{"num_hidden_layers": 15, "hidden_size": 128, "num_attention_heads": 4, "num_key_value_heads": 2, "head_dim": 32, "intermediate_size": 320, "vocab_size": 4096, "hidden_act": "swiglu", "norm": "rmsnorm", "norm_place": "pre", "norm_eps": 1e-05, "positions": "rope", "rope_theta": 10000.0, "rope_fraction": 0.25, "qk_norm": true, "attn_scale": 0.177, "bias": "none", "tie_word_embeddings": false, "parallel_block": false, "init": "normal", "init_std_qkv": 0.052, "init_std_o": 0.0, "init_std_up": 0.052, "init_std_down": 0.0, "optimizer": "adamw", "learning_rate": 0.00442, "beta1": 0.9, "beta2": 0.98, "weight_decay": 0.049, "lr_head": 0.00954, "warmup_steps": 209, "schedule": "wsd", "decay_fraction": 0.87, "decay_shape": "linear", "final_lr_fraction": 0.0, "batch_tokens": 32768, "max_seq_len": 256, "doc_mask": true, "train_tokens": 216400000, "max_steps": 6605, "dataset": "wikipedia_en"}
Each number is 128 + 32 x the weight over the matrix's rms, rounded and kept within 0 to 255. Layers, rows and columns count from 0. Numbers have three digits each.

# layer 3 attention output (transposed), 128x128, rms 0.127, rows 11-31,42-63, columns 0-127
169107132151104102133136131084129167145088188133123110159145120145172140160139137098094087085094189111090171145088139128167129106074123079142126117091118162172128200119114077132123112136183107136075120123060135091123098111170161160128131062085126049139079092161105160124082127110133179123116080112142104170104130119147121129201189156093171090140095132165129132090076104105110096141130
090110075176111120145102080243162142094133167137059106129139136123209160059112097122125100124142156137140103089123132158138079133106120173083153081135139120214115081097057137124153132123079177085067142158196068124152157138136118162170053171134157194146163132056192084140136125074108119115141096175102216132176110130130144134063108171135109128083130096135186144140161169147120141126161
147078157113176152149142133103179091129115048136102119108086123099218122104107067102139126140105143167164109149093145075147182115147154097173101088106108155169114066120164212159171138118169177145178098184156164132132054159178131148121135142148127117118109158167166180119092116021156157120161096062132132179038145194138141169161122149090099154138075177160101129114110110089128114124155
061116112144101125068113152173164146130134132131139167117159115137076166101088126105109145115158158099152127094152150173158143151103154152092127079175115091077102153148146105152093161113114150114120185044132116158102214176102119088129092180090100176122148100100155130115105095136060078130150164138093129064127153132110110086065109111166170165150162105144138174170194145207112155123139
132113139091123095149109187113119162122165144144108153141122118106095116126183119137223118145157177127173127172184131168160147154182091120164122110099165111146111147125156156093106200101142148136195192097149129195112062137147160119146140124156069075131167108187154078119087099099160083107083221108101147143132079117130106064086102103183116124105152165112091104131086122084122162094062
196096164109159139147204162160082119162133054112175101101109147090191061164090126165148114115155072181146089155144076095158139124134106139056119178179102183047134112107152173155132112102115155138138153096118143126132186085089055130119120110122099110154105216131117185140138151094127149119145099024141179109122103137109118196190123160143157113121140204115149136096120081086141111111117
099155102192182126133115120139099125096154107134104110147160124168129130056196125154149159175109150136115102099112144148138132147137158126095156144143109151210170142099119116122142168117075120125132169176163101087087189091143167136178106187166137140143122120151209000126088109138124156124121168127135146110184125153128171113089123122153148156140152126157147125196188131135120151139077
144124076102145115107112174164105080156176126119114177147109100143138115186115171157149152117158084116179066082181113122100120131110157149078126137141135115029133129136074082182141164117190173136110190101131113167118161156125060109167080126155060130118103116119094148121079140196115100146162107118125159149116101101075119068161119134170165115121144099094072093128128095155173118103120
101135105126120119055151132113142089106107145100163124093148092142156146138089124157111151101145122065144145108098133135203134107104158137117161149072113116108142206165133071141084107123106098104160070052139156144133155160106125096103110112126122150114106097120147198099146078124096129104172153095087062100074083170090086101121144126110180113144135115179101104127108091133117105137137
140119140097147114123153119101120122136148148129122190119117154159091094157115150135121150146137044135161062108185134132085141124162126147081170156130144081046164158168143125166133127141134129147103098122076115133138174122104115127134155138127119165123141145136132130115160158206141105150155115094149111141141056102094130132143074145127158134160163136093097103145174149150234119155145
075126193101130165109140128105174138162103103114171120088097121056160140175128125104205146114164184092108177188143088124126130091122115080152101113107133149143084120116183146112079096088134144111169106131134151167163088212112166116079208147134168085106131123168175141119079081055099149107134130131113116119067115172157136095156127106101126131109153157152136151098123128087096128115162
083140137138201150130167150096142147123073045105156073112141077110130102110151107122179091081096100141161148091097093137154170095117110080184114127113092132110107065143125130158088135056099162153207155110117176126157083204167130084033126103110138100092103129123179060068139130076062174088135143119116105138060152111108112122097131086116133163140150129131143100088117092115116127087125
111099110191112121112105097182133151055089114085132105163178136133159124107103101120050104117086128109099122074073172120148102159124149158157191098143125117214142118078122127129141112141116095148107181090129146083113163128114136129128064137162170106102133166116143191119153122073140162169122159152129137147116165119149159199092158125124137152121100086165176179123089158139106140141134
132096174157120164125142106185148158139113123095153131150163165145122129092110059108134100192127059116127089096123133135187100120130156125158130126133077150048122143167155076150169104104144089152135114095157128098114227150084126117103106150131143103132122140116168149072142115160129126163143136120131075094152091118107090127129118166141210147163063143143127122096146118161158120130155
133080164122085148105112129121138124168159152123182154079107139136206124148065183085079139091193175100096142219120155127143080157124076075151098117143145181141054139125147186118120108158213135153106081110143097185079075150114134193148133099110079064131123110141068216145080090078167129123126096108169126156083122151174113154231072158128111078143102163150128168140073118126118128135182
135098076111121098128115111182162110126174134153107182177113161173134144097119054097113162209148146104135036106188188155139073151177142165141111116117133058070130139162154117119120164107175135106084121123185095143104144126112106142174107210168094173128171119150155136147131099108185071144135193127124154154123106145114099078071055132153061139101177174121075110186141133126158121166105
105119115148088098080163085143170091146099178120181129111168133113110128102111174107064117130160186123100086146098126171139086063096101127097146074090146129255159120096123113103098149171090132083136141121143147174124069160089184146088140116072168146165144126115162248118150092101095073115106126176129160116115158148136116107126117138131092127152132094127119169165127163141111159122131
085170166054109101113120161118166134189110177153179115183123096156073144195114108121122138076140099092105161119150127151132081118052102072114126156182097112055150189149106088102148171092140092054175158072063096136124230140126145081136126122049163078135133110068136136075122159175100108131108135171118112066186139091150109118151092080147179124130163106127124069156127125185125144118122
105113169096167117125164137107174115137120148177081094089132112094127096098155134095147111135167226134137135142106168126138182062146121127168128100075145098255130134068123155120113113090092159134217143180099106163094053197135179118150134116163181122112135171098255087131074098095134085125074150129059140119157146135158172129117088137121133173130121168129146165152177127143111171091122
182117067209105135110169084187072108103144106094158114113127131174170110139138204146055123102152148168144136126119147102191146098107141176107133113143123165159137185089070057150075139110124140197076137101116123081108182146130092166158112106134121135096128154090114000112065130151165140083141124087108160137133115111073118104170188189140156094157160164131110149118112142136123115131115
147120116109157099127143137113134088123075088114166133082122091145123140154126173117089101106119095098123142107097164147109097073127061042132108133060103152177116095108084162108129118112154083106134097041099121182115100090128132073077164108120141148125095081074100179068136082151114152065109120136137114138097167127136116158133130128112064143183121113154166026138145151138191161118171
138157205123123101173151082117165051229138141146155166091170079184162141158136112155126202188135198156087103177124074153136164150114051121108140152167134145160135107151181126128117174126210150080072150106057110179118100137076141126137132101148108112134159156129234079140103058129182154149083137077137165130182068139159079102148167177095117166112166162154120179124170180159165171118087
150091151112134210107119109076105185098123053092098128125092143081148122159088136113108087153086131099092116119114118115132141137150129123145148128138200114065085124103094164110146141078082190119152141154128188143158126124128137139117137170146125121113148117134147155174193112134151097137110151103098125121058145143103126152096090083119125146110154169099092158137134086105102147173095
125145172122129093098103155117103135141119158085150157133179168130110090112149130131158170133130146163177142107137109157138074105127141177154087141142046151060150149144189111118144093092135117140143124123111110159092118130073102090146133117086074123158099089153157117103132134142147186178149123082124136099144057093136149071078160124146142090113126097169126095100106128142145105088121
122140143153113119096136101131110127150170149131106137175115113146139131087162123141133150088137108085172145097150109145151100100133148103153157173159175122094124136146126098146116157155128099113091086164119157109098102157149088111143162154144116141173104111130078167131175197120079157103140120181170136134126080091070081106085057210149162084089132131071129071121097113121162071095156
174149145077118090149130176110159136108143132134172111120197126149138116114110105118126136139132094164138109139142158112114088088098095124115119134134081174045112144150167135169149114179132077147066150123101121122102156097137148167104117075167128106171105153138125095115097126183138147200123128104103140126222076094131146079173177172169121078085130150160135103074144136174175140142128
151120075126155130097173108112092166107140087079135126112115121088134144072130126085046108133104070124105092105090172096132081070110108109239113095127114137148104083048088106159091087122103106210127165061133158062156159179141172139136137145138146117085093128130045160103137131126130108107142107086134158179047153174111124155145142150132139148127083116101111163127118126088080109156114
168147103113089078098113097119110151129182173156099117148127163134120158073200095101124110090104165086122147117114169205161100049095149166150170126133122113250162156085205113084151147164130118115129094155154168101145011201173135113149159141130140124122105089150107169100210179169142202135118154181114143147107108146101103133071095142136170126117108123090144073103083141114116070124164
104128124177148188156150125131158092128108182083116151139094120068118177162103157107131142111105164109115057096127113082060114222180141134128133135176161104053148106094057130117124103144150179120148162074126165131166192105047141082128092191098102109144146087124068027151134090067101108151095081125145113151108147150169153149145096145071154143115116135139120169162174133136098166105092
145176151137105068055099151116191113123136088148138144094138142049101153094180108079092149189170159134094129124082219093187108048095124109163056095107063128213168115097195143107091148164120112078152143115165172078179146110141145160189101110124128133131160119137189064132120108116125138109180147074070129159119113149084130140069212142135130104079095154174141099115115141105112142134080
126148128104140152182181131149183090147100172141110092191149075109163161092133135072148148138112142126145069136151086104152140208131141149084180135107148123068121106166104103132130141185158115122176154120100103136160122106076115124110105114177152121160146147115125111168102141141103105141071084181137133164221157148135152121169143183133087127054150197084156127107154115138196124144108
145127085201132082109099107176154126076122142186143093131101164111110149119136128142139066106136097164119160153116130117174159106122131142096110130086106135238160176185130078092129122197087117103128108141133163105157143084188150184132126138152142155150160126135146092107077157085105103115093108150122108144142154134165135209155115107160137094126105149119143143164112096087119099128165
088149120131121156094177127146102127154125142124148123126116093205159099120112157123094169125141164064117147119170159122130115088100137114127144107118149127083124118090069125163091144144126106159108162136162126083168135132129118097113140120129175088079062118117098157130192139121119080117177100175140074098155133089108122126107113173112151130167142068065149059137162149128143111104184
097130145113124143126162150090120109209110119083108127131115055124185114103126146138181140100148158087117072174133092169181135142165133122147138178097179118008092087087078156128070171126140164123093084151081103118089089207135122122120131141140144132119104195082118031147144153074131132090166137141171113122105093127088090109125076209076129138161150111088138128142117177170165110141146
185102197115144093185103157125125160169130152128128131156130077158147149195125103146220086149151133135158098165191088152135131185112140149116177141090165145056099085163113108084169183092192157110079066159051111221101136134062100117133142149131105128187106140125132126168094150172127121157023109093155136129193112079141116090225156126101134107076168150120099165086143130194156111133088
106111106146075100158119128151089123114139113167101088077105153163150138168111100133128070128070130067120149195102127110126120111135116119087183113091183105163129062113098111124154196095116172112120056108103124125195095136181163183102134136140150164175147124144116039130093132092096093142064096160099143154156152153148094191180092115131132107148160129142112123170092152146101074143136
138152051123111149084114108156089203082160075145148116128088166185073127107122111105093140123117128139183177099161133097131113056113103105129091123114106116104108173101125126170132090157100098200110125161123122137140092154159126114136135098152146112119149107147138170071146139192140107106116131185140107165150114113076100132072097098140131145133089138082092074070158075057161107117149
177133054137158080083130168172124127065114096168140137144159155057086131097101122127054130105127072174184152086121175046106079084131140115181077112115065108141154158110141089212135128117084101153155106078139160079152178102128157139124118136126159181131115115156111186102075127126070109153136118099093108194095150137139116125147167128172133096112114139157124143118113062103052085131082
196124109139137074133139120164133103119110161157095141212147145135130099079153103177150096166130092150160142129126082141161120138105144146097170181134125119204128111190160098154164118170152085094124154148059091123111100070097158152120103173121143135162138094155089235145097135196090143152095084132159136172181132043150144142156122126165108112072093140090129156100086117108123119094140
140113091100094117128089117089075148090159096118098138105152168118166125101117095115124089106071112114143134133075173094127117078121139152156180124145125079107134136051184208098160149117056157177119165123134151099145161114173169161124096128155197158126133155184157100099156100103159126153139153160115046131154106159141144157106145123134127091156080098156098123165087118107095121131116
079116159124123126124156081143129168151204143129136139179120131118150143105149087161130116139133161090154118119168130166108098095102117120153146124117165129105119119121103069180059096181139078130110112123155169104132169112120111113108144125120103057135099102083073215110165133197103114162126121170173137091178142076107159164107092139140182124048107109061153113102084119166142124120164
148138141129121133123136138141189129181108089145154131135114102100118148144099121119146170156148160146112130139140105123135125109141114092115131139102132142109103125147161077111113104214194110060160131085145148129168142174084122090153165099134092136094166101151181046112131115144170162138132136144107132134089147138120128082098096111105108121090175144118105155106170133152136128137098
180142120141027119118102145089091112153112143096080187179151127112130074075160132136170112132085119090148129143134119095189137131108126155161124183173097088121112126139152147098149167198136170134112140150132082100151074122173114090141075162144142157165145121166129125073092116118160112114143186149138118145141114124161139100116099114156137128150118129100117170161129119135121099126142
# layer 3 attention value, 64x128, rms 0.119, rows 11-31, columns 0-127
130149100163149112136098121143132135098137187096140112135121137137095160113198120102181153130132164148135128116121111157133122160157145178099167136103168107152130138133127077151153092136123181094134126153123099150177137102191129175098104161130176189175120132069133123099069156124110130125099121119108141181185065127134127106101091152145057127122097133137166107113160208142176147134144
161167117077143139190107156123102148113070068157108055137129137110071112117149150173175142101072125083094157141128172109110150130088085111181161128144067091124071118164165122165087143153148126079082115083082123178144144110151096093128159117160145154106143143127159129136152104180080136161140121158135113133108148116127024098121093105107140116129102129158072134123125033137129185149112
159164135128141139031149161116148139096130115168055196115103118102106130157180148114196094122094088164151153148151132153067143163108115104084127162103154101110156115116138151162155169143116116172086171185086108161146108118163112127107142148157103144139130112124123092103143095151165099181158094126108135128100124082102070065098100120169175104112159146163134163132109134154096127195111
110101154078120168138072110158080095175151057114174122112136173096113129137106087138070156114061144110097157138103150119112124107089115116180170126162145150124086046134138123123110106137131145069171108050157104123120127179093102078121165124110157102067108097163118140115119121088178144150153106116115099119074134158131096179111117186094173151130150112137144113119082071070088151112127
171148150130162114153125107150176170190080134086190087095085111176145135174149079137095103123135092134104130100095157103171177207125156143060099158099134173126185103060104124104148097121124103061156112136164163152124118165131108137093102156114059183068057123118073108122087133124108142108172121132088101156127201115127180146160182130111083121158103105101139095096134130156139143108087
170045072122137056119153149113122100108079126112092148152149202067147168132133158097124127190140117158170151155124111123135130145084154110141090106075169162145155120109099223115093073176160148152094127141116104153123116115161122199167187118193103120151065147203142114108109095112132125122192123173106051123173142056146124069135139093090182101111114195074082133152119060136156126124111
084124107093176173132124152096196102087085103159176111123105109115151148143073116118175094159143119152128106094173140098113106101166112126212111026103079184156113154135165088143110146100085102125112137104102153171195155127142151178061094122090088130081157098080139131119112095116096090136122078136172125122123167157149093111174163065157116153172122182103108158098105111133163185163182
176094166157099093145120121093097143150168124085172079058121140154166159123112120054043160137126133176137200105112114130191124152106091150116167083142128148112132116153124135119091061135043127136070142068113151100127152159169126158109149158071161117137091125152109141178148151147082148147152139176134099123109136117150176131061134189096140087131111143101136134087087127111148081153117
097050179136084110128115123151105153159153120081132137152126172087144075156056106074101120176096147157138107135158116133098115121152078082137199160197075147117075105140084094127145115104127181106091159149160134121141124102159173148165168108068177095101138114125150133095157112028143111154120112117145144152083141132094091143113183117185163105140156120105133125169138112105131151159139
141113192190083068136156155125110095127143151125148179140133190142117113125109133103125150110127108136154147154112105089132149121127129069108087106188153126144114098133113151123115102114130103175114140136181114075106128145106130121104158058085125050110127136147158140175188074135160158092098116131138137083125153149158146076141162100109149105117156179136131099115102192104083135116121
138114149144086129104146132125144134150123120104092099098092074149147097148143128181074102122124116051129084116177145156196108147138122123178108173155157093158128077148152152120166141133129116149150169144164115175156108095128085124137116129172129182166137103150099100086134132113116164154164137126094099093079169151112122182091115070156112106149144104125135184168136100113126135104074
133131132079122163103063159117124177129166135060096114140090174141122156091114106143082126122159097183136148157211142177090185199159084130099093162135136145078151128137105138150183155086117149205124160142131113156091103126111113131093138138156115191148077189118101115072126125165090048162175141095142134144106097115134126112135121127173148072183102125095093162106152110152116110113166
069206115069192235120100099123086150106118134097130166157117154079082102151141128135200144135125138103092125181102113107043106050115122147137094115091097035086093171123097120215155151130183166102202120077129111058164143094118140113171191123174159119092123110092149138118137170092132088148107181120151140108116103135101096150151103160187160126125135149115091097147105087159120156163163
150154078140119163125115118115171200061078094094124151146104108099120141126112162145131135121082139118171151115079116116158144111154124150059088095153193104132088086106142135128143109144136139141201154138120155096116136137111154145170180138122076104131131099115161131102158083091196138130062085083165127143124155163170144119138139096154172098101156186116122073064105108161120140079116
149135117168121083143149079192088130134144125138101123138147100113083129153221094102154133147102144071157105132083111122149117150072167200177145119113163107142143117172135114124114141154138098062205153222114046143125111123120138084179112174143143146115148081153097101117114162076185166138137137128083135084092175075155133106066107059114087122103174140133195146138200170123084129124117
139124148141136090183168119110147163174121106130148151131113028170146150190166106202084108107093130090110136113066129079119149122121130070116123128158121162118149104091135151171071083126169117091182140110131147078177135194126108115094132115085075151090079097153134125141193119122175189065085023140128116088071121127098103117141170096111143143051143139187176124106077136165129167160103
060108102105112135086082139167085196109092124189152159118128128222113049181145115098136126144117126063129091172169169072057149094088104111131138174199086118129078152139128056094113109123118153047172104144132070166138140115130104088166115109143146096153130112136151140134175084083138120117085149110114145052163156142066130132090158076129139111091110106118168111159191104087135147241109
172150120186090120139096135150111156113141101077163138147160140106150097134131106128029149168174137158139123144073074125181136179113104143110161135136148161171117015158174082135090082151075107087078089064171138131135124134090117180127098096131110126151134161101072138083136200190107159124109121141128132071126128167142145159161136149066126095074108158103150112054192111103154099092101
133160102036169191110146124174115173106083124146122165114084096180124068156164127162149130114129130142112162086142193106082137140096105094064142135164102121200124108135148128092190151108113087138084139109178173168124114096126127092135107128168106130088096153125095126133124116152152114141168173135111104075067186169112040078110089090115111117162163156112115066157134117100121126173149
157098126087154127125108134087163104099144201143118141134105116125176178114148119113129152171141153112126159130120087163136153147116115095168149035112094133125107152164096144136102116095174204114115139144146091138119147131199135102083126141147165069102124117133167140147098103044119132151166144120150118118137127097193145129078112124137116158163081119121146107158136097128197152171120
158166117149100138136160073141084164112178140128101138072117167131103118152118130146089141151139125113152151142195160175109158165112126147102172123097083131104120193158102086110146109118155084132109147157187044168095120138132104176173089094076115120161169152133136133123135118161092116152074095099109199092112124082146129126137133122144050100094123158123117145089179131077186094151136
# layer 3 attention query, 128x128, rms 0.185, rows 64-78,96-110, columns 0-127
137118127140129123121139125101143121134121140114145149109123108144120119141134116143146141105110130134128154079131121140124120107155142128129120131138144131137148131106121124132108122142134131118160142128123123131120144124118141133142165129126067122127132096125120134098109124113120128130133125138121113080117129112119134123099143162133127113120137135129146134133158132103106135147127
136119142146135125106136104114109128116079157125131144100126136137084102130149139131119149098125095121127120097120147166123089113130137107111150148129094117107129115125111097117120110149120093123151124126159125139103151151127149136124156129134135123095100078134135136170151115111114143135107130153107076115105166150130120138117102119142099138110130136089087116145134122135109123133073
152119133150126168157124124126127145098107104145130133104166146133144138090108156165164125100158121121140120126134145125143118094122171113130131115138109081185127125124112093109136121171166095131101115116144145123127121122113094104170137114128155133101098133143152165117126128135089100087172137130100183149129126134155128126121107136155134103132140122151108125077094137128137139100090
096120118145089134126145134107159139106127139146117124140127147144111149101137126153109128147118126122154153152119120140136129133182105144120121126114135128107114146141123083180096164123108139127110127119115123114116134133163113098135145124113145103127117132140150119117146105126111124103095127136112117159113155118124133127135091134141108147147148102118127137150114155131103120105155
173142137163109144142147157138137119152147140155148140107147184135110097156132218121133085121139205110121132162123139141129134109186151179125109151125119126185154182069126108129113145182150129086128070130118115110106104137147081105145127119134153111139163130136155149150147153117121112127101098140115165142097138147106104124120151133156155114137135102135137126121111151148089134127103
111135114095156177130179114129148139100132128154154112132166083116119102132119067094205107154075130097135115060083119154131067087102088095158167124125080114146137108146133129056106133146136078149131175116130122159189166128168106100121098153134136101066153099127151165181177189147152143166153076125081167146151124144111106149085183092123136063105138151158145158120143114110147140162086
105091162081049160151138116153068113137138186152165111163167146130234138122159148158095149177169144155092148152149156074131118112110108103164138130149113194165131104144124085100127102128174151118096105092143179107139152173121103096147151130051107121104098112096126133102153154105157159082074106138149112179139097092178106197153121102065126157094163123150049127123133189069146155143191
105132115115131122117143083106117084135099106100087138126086154147146120145154172083170150140120144089124112164119132102172109144124116144126139117107122144118104119141125120110113116182116181185142131115116128112137124139150142102152119143065091130071088125154094117094111118116136142136064115170177135169174151139085072131108139109111130145160096111108121197130102121167154196086145
115133143093095101120135158174084139129189165110101134137112126170129132163124193164119152143082111160117103207152128135119138109140131086171116144148166162092150176166159125128128130113115126138165068094170152139168101152116132107172104134047122110055136083141083059156145103200149125106077092109154137194119192123196131149155129095078177144137127102142180124100096130162084127134149
113067166117098149049146078122073143092160168146172156134110106133117151161096125113093206109141122105124184181106152116091118128133118106212032083131162183088194169127120068137100133072174115131165121065122185110128104182190146067160161153102103074104073051141073053075152124105112122177129071115182061118108170135186152087152137122065166157144104147185072136094071141125121090180071
085140174092102139154190114142140052146094103092121061097151077133127090135103137133133092129092148143149154148162115151195115114114138102147063106125098129154147108085148064167156182170146115090150124085129141140087110112151119105153087077117108160100195093120226191125171210120131109099126153145111116127168069120117115135129114140098134120058138110112175116148125150160175205156134
157151161128162194047114139088139134112088061113129113124086071104133061117139100115173149138085163121098143118107062185154120133141147168171127169112180212157123131197188073132122178122181173166149117093108230144103100178118118062142130197095103115093085066152117126052113133123123112134097116107200113160103119210125045083051110087042104132199120082191040154180077112117155190117175
128063145091092087085086141101124121073129180124103104133073130126141119168182138125067141150100162115149158217116137075185098147153154136085107196149111116126155159094076104160136141182114135147139151127107115089168106154145096095140147127092121153161143181117099117150096108151104162045074128172081099130156073142164119061145147079146181125118105079097142114135108130073132104154159
125075113127157127056136152207180151255194165117108103102180044101072111068130109119171057030043151183108154057105088110181140053151159156158160154120117092119086063153029135122212105110124096104145184118206072128108223128073091157131143063202085100121082148106184215133160140052139159159223117000125152082101133057086124157149037135193091096065123126109183090147165038195127153124133
185139152142117126114091163089108106145133162164119213064186143148171139175101173160102106119131073128133129153103132112091127177096113140157066122141090195144125096084148192135139179120135131159139079175098133149162112098122188176152104141093151116161098163134073125094105129122158074120068173127073146140187102139133113172115100179151152154113132088074074177129164097126137093170122
116138131127157138134088145120130148136100146119146143094151120117128134130105116145076111150129143100134113142095131152167108112107160121184085110153157126098149141119133158105143141088172116105135127118136153121092114122101139146125091132110176126150145141153134142120089112129122145138141154121109176103127128142148115112099145166142161110141144155117122125148168158151054149184119
093148089157145128133122152131144078092127146154000169133176156113110123139110163103113088120144117069187154117138171150151120125144153078102134130137132071148157127133122139117094108152158100101138153088168083113115131107118160178115115114111126172149130076117130138118190185126170114118117127151096162138088122135065139131069105172146132071137108078134173211148126120148181178138106
122130150190119114125092154126148105134122122144127105094127092125144091134137122076153125142142128153127097152108144151127083112112156162160131102124066077128084143122084136093107108170194097086099091125136092134164165113115132165148172082117109109103226100132171178117107133113166091135136120110140180182109110115141037159142129137094152089152094122134137155113112127136105089136090
139131144146116114139101147137130102115149163085128158064103173109148081147137177112160102130102114196096109114177129147131114132131119176059154155087091159156116151132127151120136089147099141120141089188108148180147106144118098111165140107158140148137100136122115146154123103134179090146144113153156168109138135108114129128141096165118140127129149120128133163125144131096111091128081
115132097135109152136100162128098120117120136120145157131175153127156138159147119105182101113135176131108112144153142117151131160151151173090120130109082114137170120107144131158131117142140119107126142120104110147107148146140114139102109064115117131110143104082185125151108134095135128120156112139126139076164128095110132099168107162118140147112078098167121117124164150142145105119129
120113145112198149104144161113138115121124142140130104147116165147135107140122167108101096129153136133140134095107118140161135120106131087090105137104115119175138103113098108120104134125104171139142063138108126111157110158109102170116141179184078153086144142106157199134118168128122124121096077133118102101143131128174113134133153126129137134141144169108090102145068137116167146185083
114126153053099127066100112101118096133084178137106128141093159147142099133134186114091197177147137135127082157136138107115088034101111115153210101156160177140123076151145167136088180115094157098179125102102135121136121151116120142171141148076076133166121145117080118098162138091102145109100145078157108091104081102143087138172113128117126170083138117103110147190104166017092156230165
149083064108174173131120146119147097152111093172099145105101156128161175159120203090137123126160123109099175163156168102090126104073093142097139108131134173155148114175143179119157088107117119149145107159129119150136125177095106137099213146161126102141157163106121123105112127104117089123147103205162119109105124075134062078179105123120143095101091165081135111112120085123134176110150
120177093092122146134134151160076114105176104050177199145103094125125110106145107109162066139061125170171093144177116149111123117112129177129140123118121110106179112172073125167112197153147132106162138109186084119122118081137168138136044111090117091126171124121148093200181151149164143116129111123089152156162151148147156149165123124104187137121072125094157133108122135075105153181143
113116192135064083061123028150160172048167180084090113154147147120145123078193132160085179162147126080114088085114168133140188122196142078117080081186172114117113100168137164104144147101136217102046109121074141114208141093086087096131107164077199096070167096151149109058064055204217112143111166110203109144130128116103157131169099090061123199189153174166119096165173135157124154076066
140115137110120111124157083166179100154089100122123060083136080141093117089111152143134115106114103184115094111149145140158146098155202068154086084150132107108132128085096124118164138151142094085106098131170121149119142103119140118083133153153167133165152097138164164110174128100125149108148143120115099159141075084126106116136124089122081112077130075117156094182150145138127188153115
161097142149085149149123157155133094078139178118150084138152103080099126149181092101033192165165138105142156225080128073094120086185161164142172121134099154183180164118155133141168088082108175077128213145096124185177111086118147139134009114135094124165054107204216182121082172154149109081134109096073173094116127110079147145099191090166132187152134153171177123168000142132078124134176
062048141120079124104051095104158121124129178136140134143064144136136102203125144157090147155155158156108108171164162074170120131103100146090090137153140170153138155189084085156149105138109175141150119091086164100152096165121103135157170083104066141153112120127100098130061129124121069054121115169137060102218113117122111096183045143151198130151090120131119129136156124128149102142111
153122074177137096072179194144120193144189082101077137144131110151109141134107173120155084056138138132146250092114150139114132119106131138195146151111158088131096124064050129216121084164091107146173117077163125080116157098179155195140158093111089239080109138087095155104166201136051178142178131127094123173151136080136122128083103126136100098069084094117151173030132033217163203123165
114101119171117095139141086105162110141097187176095201120171128177194147166113142176088141129090105144161156135133117164124148148146128146144108105148095146107121145092110113142123174163121143136164137143102103107156149120194136174150132129132096112114089118132059115109135126133166122061083145146116074116183090167166176218093047143160149164118161157110111182124185163146171102118142
# layer 3 attention key, 64x128, rms 0.17, rows 32-46, columns 0-127
104168153174126158121164119095102148163119131112140093126186132125139154131124216092140159137142159124093109113129127153135155122127117156129122069145154077155123158177102101168105098117174137056118153109113088107142159135084153132112145120090096128121140136156142107093135110125109132117088138133132147106120100109077133127132073088146104104120141116131136136144153096178117131125180
166109128102156135144115146161122124119126109125123115139142155114145104131131139152127149084121115106149094130134104142139133132115128147084131147102117122127133132146132122146136135124123129144132121129091110119093124110116086136115141100111116100126135139118121144130120145142085146108116093093130140119127138148123134144144162088160139122122092130134138143145120140156138133125166
161148146138203115108123180144184129129159066138137154129135121150143103178114122132096059085164049135120141131181168076113112110109146110081141139189131150136197142137096174132128099207119085127131082112117109127171120160118064068110182107128068120108110167134138200108115129196117140104104106134100150199119097141101128095193164114170198097104098110108116127135088155130103115114148
112149146186066091126218084074134123095099153134108136135134138082123096140146163176135131161120126114127145131087157158154124177115106163148114113133133175175074146108117139161116118150122172120092163094124122130136107113177159153125087135105094094159094068138118112094149092091154145157126162137115129067161132082089105160083107061087099137156136133173163084136121120132140100136081
106157156120125119129126161116162149201130151134190126117167107158092120141152115109107070082122188106111146123140169111120135147114141130135127076170094151144113138124079167141095097164173079119107128139175124119140161169129083091055125141100154117097078092185122195151126116079163114087127100161114148154131137156109119170107120149159145142126163100121133137099115133141092115082114
102098171104090143127110129125089153144148168110147114143131150123116088162127097138103157114078157116146141143118111156150100133155118134113103132100102095123122133096157130121139161135153140156153119136101118098087104110121096151146125123140135086151147156139136118142150115116136131105114099101156132093106133172182141191123163128133126142093144144160120124136126152120154121127149
169129181140202172130152194117105070139122183092137126155105143090114140121130146163093050077112101126143110080121203095117152114148173141144108103096093135151219160120095205149185152143082160127170155168118071105063149047170060147096129155145081126165129159159131165138174133184125067078125115160025146171124222143140183142094194115154114117135194113109114153088119160175156091120109
181130128089240122126117046066108153194093162123202144177169068105098161134121075178109160131164080142168128080140128126116148114160050118158165150158109176070132118132116154156121087120034081078146183144127169103165211178151118100049111138115105060137091186133104115045138123199087148159136118089180102172113109104147164160104180163079081181106118169112130174134156123173166102098110
137107093084114082125143119092053124143101128105100126173081097159215163140105141110153115213129113170087149147135211076135131148142141150235145105094100173135159139126116119105132135100158165184085116152154131187103066105116143140167071154108120199199172087141055051128094193081130078220112097144144116136192117144162102142092136130109115206130111166198105073145140142178101188131052
123130131137114145158163196175150143051097050068157170150139226092136181135164121219106049102126056090170121159172139133062116172097184106054104183149175117153207185040202148182093123202113063180097087096104078104090117060135100095086127069181103178190144174108142234103142082205100187177113130153039147106148140101073183107155159043179152072092164156184121179149115081174132043142128
191089135086125116086116141127097123102144136143130134121148111115121121126109151177134073140163146095080093107159165061086182077083112164125107067092157133116068134167072132143134126123093122144123097118154083130158155090162050109054118119156137118039186066167126179109102128152162094124119129118175180123100118073120109110157074158151126131131147106069122172167087168123137099107117
154192144144163146117171086076151128145074151140130116122203106152124165094114126101125151160187170132110103117104138140168149137200107120135095128165179086216142091156119151165121119080122102000136179104170151098106155144099137127142048149095077089075153134140170121048134118092147180067070117151161148127104097201147123170144122150082078114154156092081149130112164138115170133170125
135087097123041125127146131056129151154129187129103098130115085126163079160098142123088116141119131151154137083165205135126126147156084107167209134181123184131107148108112079158122125211117165083122122102124186084158140167127140127078155208109139122090188096132128032144139108139072113115146112145095091173117108131160101111134102133139145139128100151092131113116176146101194097104109
148149115126111089133115159130130142128100129143125148136129086107094123135061109116046114164165179091139129072152074107177131137084112095104107131168116099112137128139098137100137108102143146145133084167139107137095091125118125122161116123087136110088153104134119147209072133096114150106124110138127145160132120093129097098151192132090123123183133078099145079092109133167112151131176
163090092152100164123124089121121153174141137111104088123108122168167150083149192171156200118128113135081146120173092091089114149115120112136083176206164115152102169116133118096136130138124177157127134162101175166125100148059107077144149181118144219130087124125129065110071133135074098081117112114189142171130114165129101114099145195131166085163056160088100133132080157167110137160136